Weights of a small GPT-style language model, trained from scratch on English Wikipedia.
Size: 8 layers, width 192, 9 heads of 32, MLP 768 GELU, vocabulary 2048, 4.92M parameters.
Each number is 50 + 12 x the weight over the matrix's rms, rounded and kept within 0 to 99. Layers, rows and columns count from 0.

# down: layer 2 MLP down (transposed), 768x192, rms 0.0647, rows 262-279, columns 0-191
# up: layer 2 MLP up, 768x192, rms 0.0793, rows 263-280, columns 0-191
down262:48 53 63 37 54 26 27 46 40 47 70 80 72 42 61 47 38 44 35 47 46 54 44 62 60 71 45 50 37 49 61 38 46 50 31 43 67 44 37 54 58 47 54 83 62 18 33 54 38 71 33 59 58 54 35 35 52 51 48 49 62 73 63 40 38 21 61 32 72 30 40 57 47 57 52 35 37 54 49 52 43 51 47 49 29 50 68 89 44 61 57 62 33 56 63 38 43 25 61 46 58 37 54 51 59 68 49 70 40 58 34 50 36 91 62 43 34 51 37 32 55 75 39 67 22 49 51 45 70 70 50 29 40 52 47 65 26 16 53 61 31 43 49 50 55 16 36 63 67 47 62 43 30 39 56 56 55 63 46 48 75 25 55 65 27 30 50 78 44 66 59 58 34 41 67 58 52 31 68 54 62 47 55 48 74 34 67 61 44 50 37 36
up263:65 49 41 48 47 46 59 56 82 24 57 56 48 66 57 39 59 50 42 56 59 45 56 21 45 73 37 47 59 57 37 49 39 61 65 60 59 65 74 36 46 31 61 46 43 29 55 44 30 29 69 40 28 56 46 55 35 52 61 71 37 47 29 53 58 30 62 42 42 41 62 44 59 51 65 33 51 44 35 29 43 70 39 53 38 20 31 52 70 46 55 54 44 79 84 52 43 52 55 50 14 39 57 41 55 43 62 49 55 56 78 39 54 33 36 47 35 49 49 50 56 25 43 67 53 50 51 50 59 49 49 52 53 41 30 38 51 68 59 56 84 45 58 61 81 46 42 44 40 45 47 59 23 51 34 56 67 44 49 54 43 50 69 43 61 45 51 51 46 30 52 44 54 45 56 31 58 56 45 69 37 56 52 32 52 56 61 55 60 64 48 52
down263:25 35 37 65 49 49 24 43 58 74 44 60 48 58 51 51 46 25 39 47 52 57 51 59 60 30 37 60 42 19 67 46 49 53 52 57 30 57 60 44 56 51 19 80 39 40 48 69 57 60 52 40 64 52 22 49 32 60 35 22 53 63 53 41 35 63 63 29 62 32 50 32 60 55 57 72 46 47 54 59 35 48 52 52 49 43 55 41 48 60 24 34 63 67 47 47 58 55 77 56 48 44 53 68 30 56 43 48 51 45 51 43 37 50 79 50 35 57 16 54 41 48 58 13 55 68 63 54 50 43 49 43 57 55 47 56 54 40 59 61 30 41 60 66 46 43 53 36 36 48 37 40 52 50 56 34 48 67 65 59 40 33 31 53 38 45 44 51 45 80 61 60 71 45 55 41 52 50 69 39 55 56 55 53 52 55 34 65 25 57 61 50
up264:53 46 30 40 47 44 66 50 68 30 45 33 37 55 50 34 49 42 58 32 37 49 38 37 47 44 43 43 60 53 59 49 32 54 48 35 65 61 56 53 56 43 38 53 54 55 39 46 62 71 40 58 41 46 49 38 63 40 58 35 52 38 45 54 47 47 51 62 51 57 34 55 67 58 62 51 49 47 57 45 50 59 46 67 44 42 50 50 58 66 50 45 54 44 53 36 62 56 67 51 60 40 62 60 52 44 52 54 72 50 48 39 43 42 60 38 43 45 56 46 49 49 49 51 36 43 50 43 56 52 54 54 58 53 49 60 42 57 49 64 60 51 49 39 56 52 46 51 40 56 62 54 48 86 59 50 51 33 44 48 55 36 47 48 57 58 56 44 39 38 44 58 49 25 55 58 52 63 59 56 55 69 63 33 66 77 71 53 58 57 40 46
down264:35 64 60 68 62 54 50 51 57 51 78 66 58 59 30 64 51 64 56 46 87 36 53 54 48 44 60 76 37 55 53 51 67 56 41 72 36 55 27 50 57 38 43 37 51 50 63 51 55 71 34 34 54 58 48 48 39 42 39 57 30 44 59 58 42 41 65 43 39 42 34 54 59 30 55 62 44 33 54 70 55 23 40 59 45 55 49 49 29 56 44 56 46 60 45 72 56 56 31 67 49 27 40 48 47 62 62 36 37 57 52 37 62 45 55 17 38 54 50 54 64 54 69 50 57 36 77 70 30 58 56 66 39 63 61 43 56 57 27 38 45 47 58 33 65 62 47 79 56 47 49 39 46 35 53 51 65 39 57 60 23 40 80 60 69 41 58 58 44 35 60 25 35 56 45 54 31 58 40 55 58 68 71 63 50 48 39 34 47 53 27 39
up265:56 39 55 58 38 20 41 40 47 49 71 39 51 50 27 49 48 70 40 42 59 46 53 41 55 46 50 44 46 61 43 73 52 54 67 29 47 37 60 51 54 60 65 55 54 45 42 06 44 41 37 55 54 51 65 66 55 61 72 57 50 57 57 79 39 35 61 31 54 71 55 58 52 44 24 30 38 64 38 47 41 57 53 56 50 53 47 54 38 64 14 68 56 54 53 43 52 44 28 50 47 60 28 22 48 34 56 51 48 49 54 48 61 48 70 17 62 61 72 48 31 58 70 37 64 58 37 65 59 47 45 43 72 60 60 60 41 60 30 37 50 54 67 47 53 78 50 80 60 64 63 35 51 38 49 54 63 40 55 40 58 41 48 30 53 72 40 47 65 66 52 26 78 54 84 46 63 42 47 69 62 54 54 60 53 49 73 48 55 61 43 41
down265:59 39 45 61 59 61 45 39 61 53 36 65 46 44 41 44 58 33 52 60 57 50 48 44 26 77 45 46 53 44 59 45 47 23 47 39 62 48 30 36 53 48 39 49 27 37 72 54 50 53 37 39 45 49 34 22 43 73 44 66 69 53 56 33 55 66 64 44 53 34 45 46 53 51 42 65 37 54 82 71 29 41 52 20 46 53 22 48 33 56 67 64 63 58 60 53 63 41 42 55 46 72 47 39 63 52 67 73 53 62 36 57 57 57 44 56 47 47 48 72 55 60 37 72 35 33 51 54 43 36 51 44 28 46 61 33 70 66 29 48 25 46 32 61 49 39 61 45 50 60 59 33 59 55 29 58 50 60 48 38 64 48 50 38 46 52 68 56 50 41 48 53 42 73 57 43 30 78 44 40 45 53 65 48 36 41 39 60 48 51 61 54
up266:60 49 47 60 40 47 52 37 67 07 51 32 40 56 45 25 81 53 43 40 42 59 46 42 48 41 53 38 51 44 59 74 59 48 32 36 48 45 41 55 54 60 50 32 55 62 41 35 36 71 59 58 34 57 58 38 49 42 52 51 32 46 55 37 50 37 51 51 50 68 47 36 69 71 31 47 55 70 46 73 62 38 47 49 49 42 46 53 41 57 58 47 52 30 58 59 50 39 53 53 63 57 28 36 57 65 61 38 57 64 63 30 68 41 70 40 50 65 50 52 27 62 33 51 27 44 36 51 41 68 52 59 39 52 38 33 54 40 53 64 52 42 47 37 56 58 64 78 69 51 54 61 46 46 55 54 66 46 49 57 38 64 36 43 62 68 62 51 58 51 55 57 75 52 63 69 51 45 48 59 45 57 55 34 60 52 50 64 72 46 23 56
down266:36 71 50 35 62 49 70 46 62 53 28 42 39 66 51 50 35 61 34 64 38 48 57 53 50 42 85 55 46 60 52 58 62 43 30 45 43 44 69 53 60 67 62 16 50 21 44 39 51 61 73 41 48 50 48 39 63 48 41 59 52 36 34 33 74 58 30 27 30 25 34 55 47 49 49 58 46 37 81 49 52 51 50 50 50 56 49 57 57 47 22 56 57 63 52 48 48 56 49 37 62 38 65 54 43 43 43 42 64 19 69 50 78 62 47 54 47 37 45 23 61 66 49 39 59 59 53 55 50 23 51 29 59 53 37 57 46 36 42 15 41 48 66 51 39 56 54 48 47 28 62 54 61 63 39 53 40 34 60 51 53 26 56 49 46 42 65 37 54 54 59 56 56 60 35 46 39 62 40 48 60 60 34 35 44 66 35 35 51 64 55 51
up267:55 39 39 58 46 33 57 50 60 56 75 36 52 63 59 39 54 67 55 52 60 48 74 51 42 55 36 34 49 43 62 63 66 43 39 50 42 46 45 42 52 19 63 55 66 32 39 34 36 36 49 50 49 40 62 69 37 43 35 26 59 51 61 47 46 46 60 50 46 75 40 49 49 50 41 47 57 56 47 52 59 40 49 52 57 54 48 68 58 48 31 50 38 47 36 64 69 46 46 39 33 56 64 55 64 30 64 42 54 53 60 45 49 42 61 33 52 71 59 32 35 58 57 42 47 63 51 34 44 47 55 64 50 52 59 58 53 43 48 37 53 63 57 36 64 75 68 55 43 42 53 53 29 47 63 65 44 47 49 41 35 51 57 49 34 54 45 44 39 52 62 40 57 59 61 47 36 65 57 69 69 64 51 40 35 52 76 52 43 59 50 43
down267:38 26 58 60 37 52 39 51 52 59 29 55 38 60 64 44 41 58 38 55 33 62 52 33 36 56 50 57 50 52 56 49 43 54 58 64 51 43 32 48 46 50 42 38 27 60 57 64 51 56 33 59 42 47 52 44 57 44 40 40 21 49 63 49 40 45 37 44 30 53 50 68 50 63 68 50 50 56 58 58 58 52 62 51 56 53 64 38 48 41 55 49 43 47 48 57 36 47 31 63 55 67 53 54 50 56 61 45 25 44 54 65 35 42 58 36 58 39 48 71 47 33 54 53 54 53 57 57 52 44 58 41 62 78 57 52 48 55 54 40 58 54 55 56 49 48 32 45 46 55 17 32 48 39 63 46 59 46 68 74 52 43 31 63 59 42 52 50 69 51 43 54 35 51 59 60 65 48 53 18 51 31 36 52 61 39 57 47 44 46 45 39
up268:43 32 45 50 55 41 47 44 64 37 41 48 48 66 46 46 62 89 68 44 38 08 49 53 50 31 34 65 65 65 54 57 59 71 59 52 54 42 50 76 45 57 51 55 49 75 40 57 41 58 51 45 51 58 68 56 48 60 68 75 56 58 71 32 45 49 49 64 56 54 40 72 50 46 55 58 57 70 55 34 47 25 66 65 61 37 37 57 85 41 47 42 40 36 35 54 53 69 48 66 61 43 51 41 50 39 33 34 32 59 57 41 40 57 56 44 49 42 36 52 50 51 40 68 66 54 54 33 66 59 50 56 58 47 63 34 68 64 48 56 63 62 59 45 42 58 42 48 59 68 37 61 55 77 53 48 62 46 56 55 61 63 56 43 49 48 74 57 54 55 54 55 79 51 50 54 20 49 59 33 54 47 60 42 46 45 57 58 57 45 50 49
down268:38 43 72 47 67 60 43 75 58 32 64 46 45 42 61 50 57 39 46 53 61 66 48 52 40 54 39 47 54 20 56 61 70 52 59 53 47 44 50 61 41 74 49 57 54 32 55 43 43 56 69 53 57 37 58 51 45 54 42 52 49 45 31 60 73 36 66 50 38 48 41 48 49 32 52 47 56 49 30 69 45 43 52 53 46 52 62 59 35 58 50 48 33 49 53 46 44 36 35 39 61 46 45 56 67 52 39 56 63 69 47 62 53 59 29 44 53 60 65 68 34 58 58 51 61 34 59 26 48 30 59 40 50 54 54 61 40 32 55 48 30 47 52 40 58 33 76 42 37 69 52 46 42 53 68 36 51 61 54 54 64 48 44 44 48 32 49 50 45 63 42 69 32 47 46 55 54 60 48 44 47 44 41 53 58 62 31 66 50 48 35 48
up269:48 41 51 57 39 48 72 64 44 47 35 37 49 57 49 36 46 38 53 41 52 46 46 51 43 58 74 37 51 54 49 64 58 54 44 46 61 59 51 51 48 41 36 29 39 60 42 51 60 71 44 52 51 59 38 52 51 72 46 57 26 54 38 61 52 50 55 47 38 69 29 71 69 59 39 49 54 51 43 49 55 51 41 50 70 44 52 64 31 62 47 43 38 53 39 70 71 41 35 37 56 82 37 37 53 52 53 55 54 57 40 54 58 61 53 53 49 46 48 48 32 63 33 39 44 72 54 47 41 71 38 66 64 48 52 39 50 60 32 51 43 60 47 63 45 55 53 61 27 31 51 56 33 47 64 53 66 36 43 71 42 52 55 31 52 44 65 53 41 46 58 62 72 46 51 52 36 35 48 53 69 66 43 40 48 56 52 64 80 69 18 46
down269:61 71 36 28 45 48 50 34 81 46 35 31 20 73 47 48 38 52 44 35 67 49 53 43 52 40 54 55 49 42 60 40 51 24 60 51 59 64 80 59 71 40 54 58 65 40 45 37 56 57 51 61 65 57 56 36 71 61 35 63 40 46 56 57 53 47 43 38 32 42 45 56 41 54 57 55 40 56 64 51 69 51 51 54 63 51 40 51 40 48 68 57 70 44 38 61 43 49 63 47 51 41 56 54 58 47 29 52 59 30 37 40 65 59 36 48 60 48 46 34 56 58 28 45 55 55 47 57 46 39 58 45 39 39 26 47 45 69 60 57 47 46 38 39 38 64 26 61 44 27 59 62 56 53 36 58 68 44 54 52 55 40 55 47 53 51 49 39 40 41 60 38 42 73 61 39 29 40 54 51 24 24 53 67 43 43 35 26 62 58 48 59
up270:50 42 36 43 57 51 59 60 61 60 36 32 47 67 38 49 72 62 45 43 37 47 57 43 49 35 47 36 62 42 57 40 44 70 41 56 31 47 59 47 54 35 28 52 72 52 57 18 58 67 56 41 27 55 61 53 63 41 55 39 58 34 46 52 36 46 62 45 72 64 54 54 52 59 51 30 64 44 36 57 65 64 37 43 50 32 52 48 68 47 45 59 56 52 43 43 48 61 53 55 48 44 69 64 72 50 58 51 69 68 40 52 37 43 71 62 45 46 61 54 59 47 54 88 67 66 49 59 46 40 48 65 52 46 48 33 63 49 37 58 60 60 43 54 44 72 45 38 69 61 50 53 62 70 39 33 76 37 28 32 46 38 48 27 68 45 62 69 49 43 47 53 63 38 50 42 37 38 57 51 66 59 63 61 47 53 54 57 60 53 41 55
down270:65 66 51 45 62 33 36 34 62 53 64 76 54 55 44 51 38 38 58 52 49 48 48 40 37 48 51 39 49 70 36 51 56 38 51 31 45 61 41 40 44 64 66 52 35 62 51 51 46 69 52 64 42 35 41 35 30 73 53 50 28 58 49 49 58 42 57 52 33 55 46 61 35 47 50 61 19 53 47 55 42 63 60 45 42 38 42 57 53 61 43 61 47 48 66 49 63 31 39 66 61 57 60 48 40 48 34 49 47 40 68 32 49 55 42 65 34 57 57 32 49 53 51 43 44 43 64 45 40 17 58 60 48 43 51 65 53 35 48 61 44 47 46 55 61 48 51 48 58 54 48 59 42 42 50 54 43 61 56 41 33 61 45 67 36 46 42 51 38 55 53 60 38 44 33 75 66 60 56 33 67 72 48 26 45 55 37 45 43 33 53 65
up271:70 47 52 46 56 45 72 66 58 38 43 43 65 64 64 42 68 32 58 48 28 54 50 63 55 55 50 59 37 63 48 54 58 54 51 24 60 68 54 39 55 23 41 56 65 30 17 36 63 52 40 60 49 30 70 46 50 39 41 50 55 49 47 57 36 36 40 42 30 61 37 45 47 58 59 56 54 50 37 42 66 57 49 53 57 52 58 71 47 45 50 64 45 60 44 27 58 73 50 44 35 70 57 45 54 47 47 59 63 60 49 53 32 50 49 55 46 31 37 29 45 49 58 61 50 33 64 41 68 52 49 36 33 62 34 54 54 34 55 59 54 37 54 42 65 41 40 53 37 29 57 51 19 32 42 58 55 58 58 46 59 65 39 60 63 48 40 73 55 29 43 19 44 50 73 75 57 54 65 52 44 65 50 42 53 41 59 48 75 53 41 54
down271:56 47 52 68 62 46 50 40 57 59 56 41 66 70 48 51 42 47 61 47 37 46 40 50 59 63 56 50 46 61 45 39 37 52 54 50 60 60 62 45 58 48 70 55 62 57 52 72 51 47 58 31 43 41 45 49 52 29 75 63 34 49 53 35 48 56 28 49 46 38 74 57 62 51 40 51 40 69 36 36 50 62 39 56 60 56 45 33 61 44 48 51 55 63 48 33 55 34 57 45 51 23 33 41 36 44 64 39 48 59 50 38 46 39 56 37 50 47 57 60 45 52 58 64 59 48 30 35 42 41 62 53 47 55 52 42 49 45 59 49 48 70 53 62 77 57 53 58 51 55 37 46 63 30 55 45 30 48 43 40 38 71 61 53 34 39 69 53 46 59 38 75 40 61 46 71 61 37 41 60 57 38 39 53 38 50 30 48 52 58 38 48
up272:59 37 52 55 38 46 61 31 79 28 37 42 33 52 52 46 53 56 67 57 56 59 68 35 40 34 54 59 49 38 27 53 72 36 44 45 66 54 46 64 70 58 46 57 56 51 37 37 51 35 42 45 61 42 46 44 37 59 61 51 52 60 38 36 51 40 41 40 33 48 35 61 49 68 45 68 47 54 36 54 48 47 40 50 47 68 46 32 29 47 41 32 63 56 61 36 43 56 50 59 41 60 47 59 50 41 52 49 73 62 58 61 54 43 55 39 46 48 52 52 50 59 75 48 46 69 63 53 54 57 75 58 32 55 60 56 73 67 41 47 50 45 52 31 54 54 41 47 34 55 51 75 41 38 55 61 46 48 38 57 54 52 57 54 25 65 51 55 61 47 41 40 68 34 56 38 62 57 48 66 46 67 47 70 53 49 71 60 36 41 40 38
down272:36 21 39 41 70 55 51 65 63 56 35 58 44 53 35 65 48 52 73 49 39 62 59 49 51 22 39 22 56 75 52 72 51 48 45 63 34 35 71 54 58 42 60 40 50 21 57 64 59 62 42 25 57 54 49 57 63 69 72 37 40 52 44 71 43 47 55 33 41 81 53 62 47 43 45 44 39 52 73 63 67 74 48 76 56 51 56 70 65 52 67 62 52 47 38 44 49 40 53 52 62 72 49 40 46 52 48 47 25 43 51 29 44 21 33 58 30 54 54 56 48 37 43 49 54 40 46 46 48 21 52 53 64 51 36 47 53 43 53 65 57 36 64 48 50 48 40 58 38 33 27 35 31 26 38 52 53 54 54 52 47 60 54 48 60 34 40 51 62 54 60 56 56 48 36 50 52 64 42 71 51 45 48 60 47 37 30 35 43 54 67 51
up273:69 42 53 43 55 43 63 45 55 47 39 63 45 48 61 33 48 51 42 59 40 30 46 54 54 61 59 77 44 52 63 18 54 66 39 46 37 51 51 61 28 39 67 39 54 57 59 44 66 40 36 39 67 56 80 44 48 52 49 55 35 40 58 47 44 71 58 41 47 47 36 56 42 67 67 49 27 75 43 53 38 59 70 49 39 34 46 51 63 29 42 54 59 41 46 51 47 50 38 74 44 39 47 21 57 42 48 39 58 71 49 47 53 40 78 45 63 60 47 57 46 49 55 31 55 40 66 55 65 48 65 46 60 63 56 54 68 45 37 64 62 67 42 39 59 52 57 53 70 82 42 44 55 46 51 51 44 60 58 56 67 73 28 40 59 43 55 43 52 53 60 62 60 47 51 43 42 63 42 28 66 59 55 64 42 40 54 46 36 54 46 51
down273:43 47 58 45 61 46 44 65 49 42 58 49 65 50 44 49 58 39 36 36 32 43 46 45 34 56 48 56 59 45 67 63 44 33 56 29 60 60 40 48 56 50 34 38 57 27 54 57 37 77 40 36 53 45 51 44 44 32 56 54 58 47 41 73 57 58 35 61 53 49 49 24 47 46 48 64 34 49 50 60 57 47 44 48 55 31 76 44 67 55 34 53 29 55 55 62 57 45 46 46 44 50 45 52 33 59 46 32 47 63 56 42 52 35 28 58 55 47 64 55 59 45 55 59 32 51 65 63 52 63 32 55 45 35 57 56 49 68 41 43 63 39 38 46 62 51 50 50 49 52 63 45 42 70 38 34 32 37 46 51 55 61 49 62 45 57 62 68 44 32 40 59 31 41 41 41 47 70 45 56 57 52 53 35 45 58 69 69 52 43 23 61
up274:57 30 58 49 51 54 40 45 46 52 60 42 52 53 44 43 56 55 53 66 64 69 32 40 39 44 71 46 65 26 67 56 54 57 59 47 63 35 60 45 68 35 77 67 39 30 41 38 44 35 43 61 36 36 59 48 64 44 53 43 54 41 53 45 19 30 39 54 74 64 42 32 54 51 51 52 54 46 57 35 34 40 53 50 40 24 48 39 52 25 44 52 29 66 69 46 73 30 71 37 62 41 60 33 51 46 36 53 22 67 36 34 48 36 48 39 63 51 56 32 35 38 58 50 48 42 59 50 37 45 66 64 65 31 49 52 46 46 52 69 60 67 37 35 65 59 32 53 61 64 36 68 37 83 36 31 67 79 34 62 53 30 36 62 55 41 40 35 47 50 57 68 76 63 56 46 66 29 63 52 41 51 63 49 48 58 62 56 61 44 34 29
down274:26 40 43 65 48 42 40 70 53 52 64 48 65 45 57 60 48 66 66 49 69 47 54 48 42 65 41 39 46 60 54 47 57 36 51 52 51 46 61 53 44 43 61 47 51 64 51 47 29 24 48 31 55 55 54 58 57 45 31 61 25 64 59 85 54 35 38 38 32 59 73 30 36 41 59 49 58 35 73 37 56 20 50 51 39 64 53 68 48 55 52 68 67 38 39 62 30 70 28 53 49 41 37 72 57 53 72 43 60 12 35 63 42 33 57 47 63 46 73 46 52 18 57 36 71 57 35 47 56 61 55 71 46 27 81 61 53 49 65 32 48 58 64 47 52 28 45 64 23 46 54 41 57 49 67 36 52 19 52 53 40 51 68 41 62 48 58 44 48 72 52 62 31 63 41 39 36 49 39 48 51 54 65 57 55 59 56 56 41 32 58 66
up275:53 56 44 67 47 52 52 49 47 44 68 37 56 48 48 39 49 40 44 49 66 60 55 55 53 36 56 42 48 36 28 39 52 52 57 43 54 60 46 63 61 25 44 54 44 46 48 54 55 46 50 44 28 65 42 55 65 51 53 42 38 55 44 62 68 35 56 56 42 58 65 49 30 67 37 44 29 43 44 55 51 44 37 46 43 38 58 56 32 59 35 57 68 64 51 46 58 52 54 43 44 29 53 61 42 54 27 36 54 49 54 31 45 56 67 39 68 28 57 36 37 62 47 43 43 22 60 45 35 55 26 54 39 30 43 43 57 57 38 29 54 59 25 48 62 48 61 46 49 53 57 48 53 70 41 49 56 50 44 51 39 40 65 51 56 72 41 48 51 42 36 51 66 49 54 51 56 63 38 55 46 68 50 62 40 67 61 47 51 56 50 60
down275:47 48 24 42 66 59 63 59 62 54 73 43 42 51 63 25 61 50 60 39 64 51 40 48 54 68 37 36 38 50 66 43 49 54 56 54 56 57 42 61 62 48 59 63 44 55 64 54 63 56 38 46 63 47 42 55 58 37 55 54 34 46 54 51 43 44 67 46 58 43 52 73 65 60 57 61 66 48 39 52 45 49 66 58 42 74 40 48 56 46 56 46 33 46 52 41 47 55 25 51 45 59 51 38 65 63 43 65 50 23 44 42 44 54 55 59 39 64 42 40 57 48 38 36 50 74 50 27 48 34 67 60 41 62 62 50 29 58 65 69 42 34 62 24 22 53 38 46 47 58 51 69 56 47 44 47 42 52 39 22 49 48 66 37 59 37 50 32 62 61 56 44 40 41 53 54 48 74 61 71 49 49 33 36 57 51 41 59 60 35 43 51
up276:42 42 69 75 36 50 48 42 62 49 40 51 57 55 43 44 70 46 33 48 62 57 54 47 18 47 50 51 55 62 38 34 25 37 40 29 60 72 59 40 40 39 56 24 75 49 53 62 39 71 48 39 51 28 63 38 61 67 38 37 45 44 52 60 37 46 74 68 62 58 42 47 38 33 56 61 64 43 46 40 39 36 81 49 50 57 45 59 47 47 37 36 61 52 60 50 42 60 56 37 51 80 60 48 55 59 51 41 48 65 37 45 40 51 72 21 33 63 48 72 58 74 61 56 73 52 43 42 36 59 51 47 41 34 43 29 75 38 62 43 58 44 55 37 62 60 38 36 69 60 49 59 59 64 26 24 41 45 73 53 62 73 36 34 62 55 44 68 51 51 49 56 66 57 71 38 26 28 49 42 86 52 61 75 36 43 55 66 55 45 36 57
down276:54 61 50 29 53 45 65 44 52 56 55 53 57 52 52 37 47 72 41 49 46 44 58 52 47 55 56 42 26 37 37 66 49 47 29 51 39 67 46 27 25 29 46 57 42 49 60 48 48 75 43 26 50 59 62 75 58 67 37 34 78 37 50 47 41 61 41 54 37 59 47 57 51 59 40 49 59 81 61 39 60 47 20 41 63 49 56 32 49 58 37 64 30 60 36 44 53 37 55 35 73 52 61 50 46 24 53 49 61 60 51 45 62 45 27 65 55 57 55 48 49 61 38 61 50 46 44 58 61 32 52 41 69 42 36 62 25 29 60 43 52 24 41 51 53 70 66 68 39 52 71 62 30 54 35 35 42 61 40 57 40 45 52 63 56 60 52 43 49 31 34 30 70 54 46 72 48 63 47 40 67 45 65 63 29 75 56 40 45 28 51 33
up277:57 46 44 50 33 50 18 56 64 33 40 46 47 45 66 42 35 62 51 31 43 41 32 59 53 43 58 59 50 60 54 44 44 46 36 55 42 58 64 48 61 46 52 42 52 54 58 42 48 27 62 67 30 63 66 36 39 76 46 42 49 34 38 45 37 37 44 71 33 31 33 43 55 57 62 44 41 38 34 55 73 35 51 54 55 57 43 38 56 53 59 68 76 65 45 53 50 53 44 38 57 59 48 44 56 60 46 58 58 61 69 35 34 33 75 30 62 53 64 51 55 45 38 59 86 62 79 47 67 47 63 58 61 52 67 61 54 51 49 77 51 47 66 26 58 54 67 65 54 42 58 61 47 30 40 37 57 46 43 55 45 36 42 57 50 54 48 59 52 47 48 31 56 34 63 73 63 55 65 33 35 69 41 47 38 40 67 49 53 54 40 72
down277:39 68 55 29 66 42 87 65 39 62 60 51 45 68 40 41 40 53 59 41 41 63 38 35 54 59 38 27 79 32 63 60 42 70 65 42 43 48 45 61 34 52 64 52 36 55 58 59 51 48 61 56 62 62 43 41 49 42 73 55 49 44 61 40 61 76 66 56 63 61 46 51 53 58 58 63 48 47 53 45 62 57 65 45 49 53 33 61 46 34 52 51 38 54 41 63 66 53 79 57 24 64 62 70 45 47 71 45 52 33 73 36 52 35 49 63 55 56 20 42 40 72 47 54 57 60 43 54 58 44 42 58 50 58 35 42 54 54 62 54 57 61 49 61 40 41 47 51 66 75 59 39 46 60 58 45 57 52 36 68 51 53 46 41 40 36 39 50 37 32 65 65 59 58 53 53 55 41 42 61 48 41 31 50 44 45 34 38 61 64 63 37
up278:51 42 53 51 64 41 58 45 57 50 43 36 64 53 64 50 62 46 62 44 54 31 57 41 51 40 58 62 55 42 64 42 50 61 43 85 23 59 46 60 57 43 54 54 60 47 41 52 50 73 45 40 50 48 58 69 57 46 58 75 32 38 50 47 30 41 63 56 62 46 22 45 51 52 42 43 45 58 47 71 64 47 35 47 48 51 41 52 66 45 69 59 50 39 60 41 39 40 67 34 39 64 57 53 53 42 32 37 46 68 70 46 40 52 77 50 33 45 42 34 63 44 37 47 59 63 58 41 43 39 52 46 43 42 39 51 76 36 35 63 57 43 45 41 55 62 54 53 74 42 56 51 52 71 43 43 50 52 56 43 77 57 77 25 47 36 49 35 50 51 47 46 44 34 46 38 48 52 61 57 54 52 55 52 45 46 56 50 78 46 45 59
down278:47 54 41 75 65 73 35 48 52 39 47 51 37 61 55 44 53 45 57 38 50 49 36 41 57 68 58 47 56 67 36 61 63 53 57 39 60 55 56 37 52 45 50 62 34 36 59 50 59 40 51 33 43 33 44 31 55 43 39 49 71 61 42 54 48 60 49 38 57 42 54 47 67 45 34 70 48 55 43 41 36 59 75 53 55 53 49 50 41 64 21 49 49 66 40 56 45 51 29 59 72 39 59 58 54 40 48 59 38 47 54 44 46 32 39 45 40 51 35 52 41 48 71 31 61 48 55 48 49 48 41 66 34 28 46 50 33 51 50 42 49 47 38 60 51 31 58 44 54 55 40 42 50 45 58 59 48 65 62 48 33 41 39 43 68 71 56 55 56 43 46 64 42 39 49 53 54 42 60 56 28 62 51 43 80 60 51 39 41 49 37 45
up279:43 28 48 41 62 39 32 42 43 23 60 42 51 57 49 45 59 52 51 72 49 48 32 58 33 47 47 44 41 60 42 42 39 52 53 49 44 48 35 52 55 36 45 30 58 46 51 50 37 60 51 62 26 38 81 35 43 67 59 69 49 58 58 20 35 53 38 40 45 42 46 50 57 57 69 70 67 50 26 53 61 18 99 53 46 46 53 52 47 31 60 41 53 49 59 57 41 43 48 48 64 47 46 46 54 38 63 43 42 44 65 16 53 72 44 56 66 36 43 33 48 44 33 49 43 50 33 35 37 54 58 42 71 55 49 35 62 47 52 37 52 54 36 35 53 56 50 50 49 73 53 70 57 69 42 47 48 52 56 66 54 47 61 53 75 47 70 39 52 52 65 35 63 52 63 28 65 44 81 40 46 73 41 52 57 51 56 41 50 37 50 26
down279:49 54 52 54 68 62 69 54 49 64 53 57 67 58 41 65 56 38 21 39 58 33 44 36 48 63 54 52 34 29 61 35 45 62 41 49 65 46 29 35 53 36 51 68 36 43 36 57 41 59 51 64 46 56 34 41 23 45 43 22 79 39 37 64 55 41 67 45 73 38 41 56 33 57 59 53 72 52 37 48 68 51 34 53 33 51 40 52 36 33 74 52 47 23 40 45 52 40 59 53 70 40 42 22 47 54 50 38 55 90 42 39 63 75 66 71 61 56 55 50 41 41 41 33 44 54 49 51 69 48 28 44 50 46 32 54 39 36 82 45 43 70 45 57 48 27 46 29 59 59 49 49 54 62 55 40 38 59 38 73 45 34 51 55 28 28 40 45 52 77 53 51 36 45 56 63 46 67 70 55 41 47 63 45 50 56 48 47 60 46 50 61
up280:66 55 38 63 64 40 41 28 62 60 62 30 55 58 32 46 66 51 37 41 58 56 74 50 46 52 49 41 68 48 48 38 54 58 55 69 41 69 61 64 55 47 44 39 52 50 34 31 33 33 59 52 42 46 55 53 99 39 50 55 37 62 52 39 32 45 53 49 69 55 27 47 30 48 64 57 53 42 47 63 60 38 37 54 34 49 33 44 49 37 70 50 56 63 33 44 44 63 35 37 53 55 41 52 86 52 50 66 39 70 53 24 43 58 43 41 45 44 54 38 28 35 56 64 57 49 50 58 55 54 46 54 41 50 37 44 52 65 46 26 66 45 57 47 54 55 36 62 45 38 55 56 52 49 44 39 60 19 58 53 27 50 41 42 43 46 45 41 40 58 25 18 47 41 64 33 56 38 49 53 53 49 58 48 39 63 59 60 60 32 39 40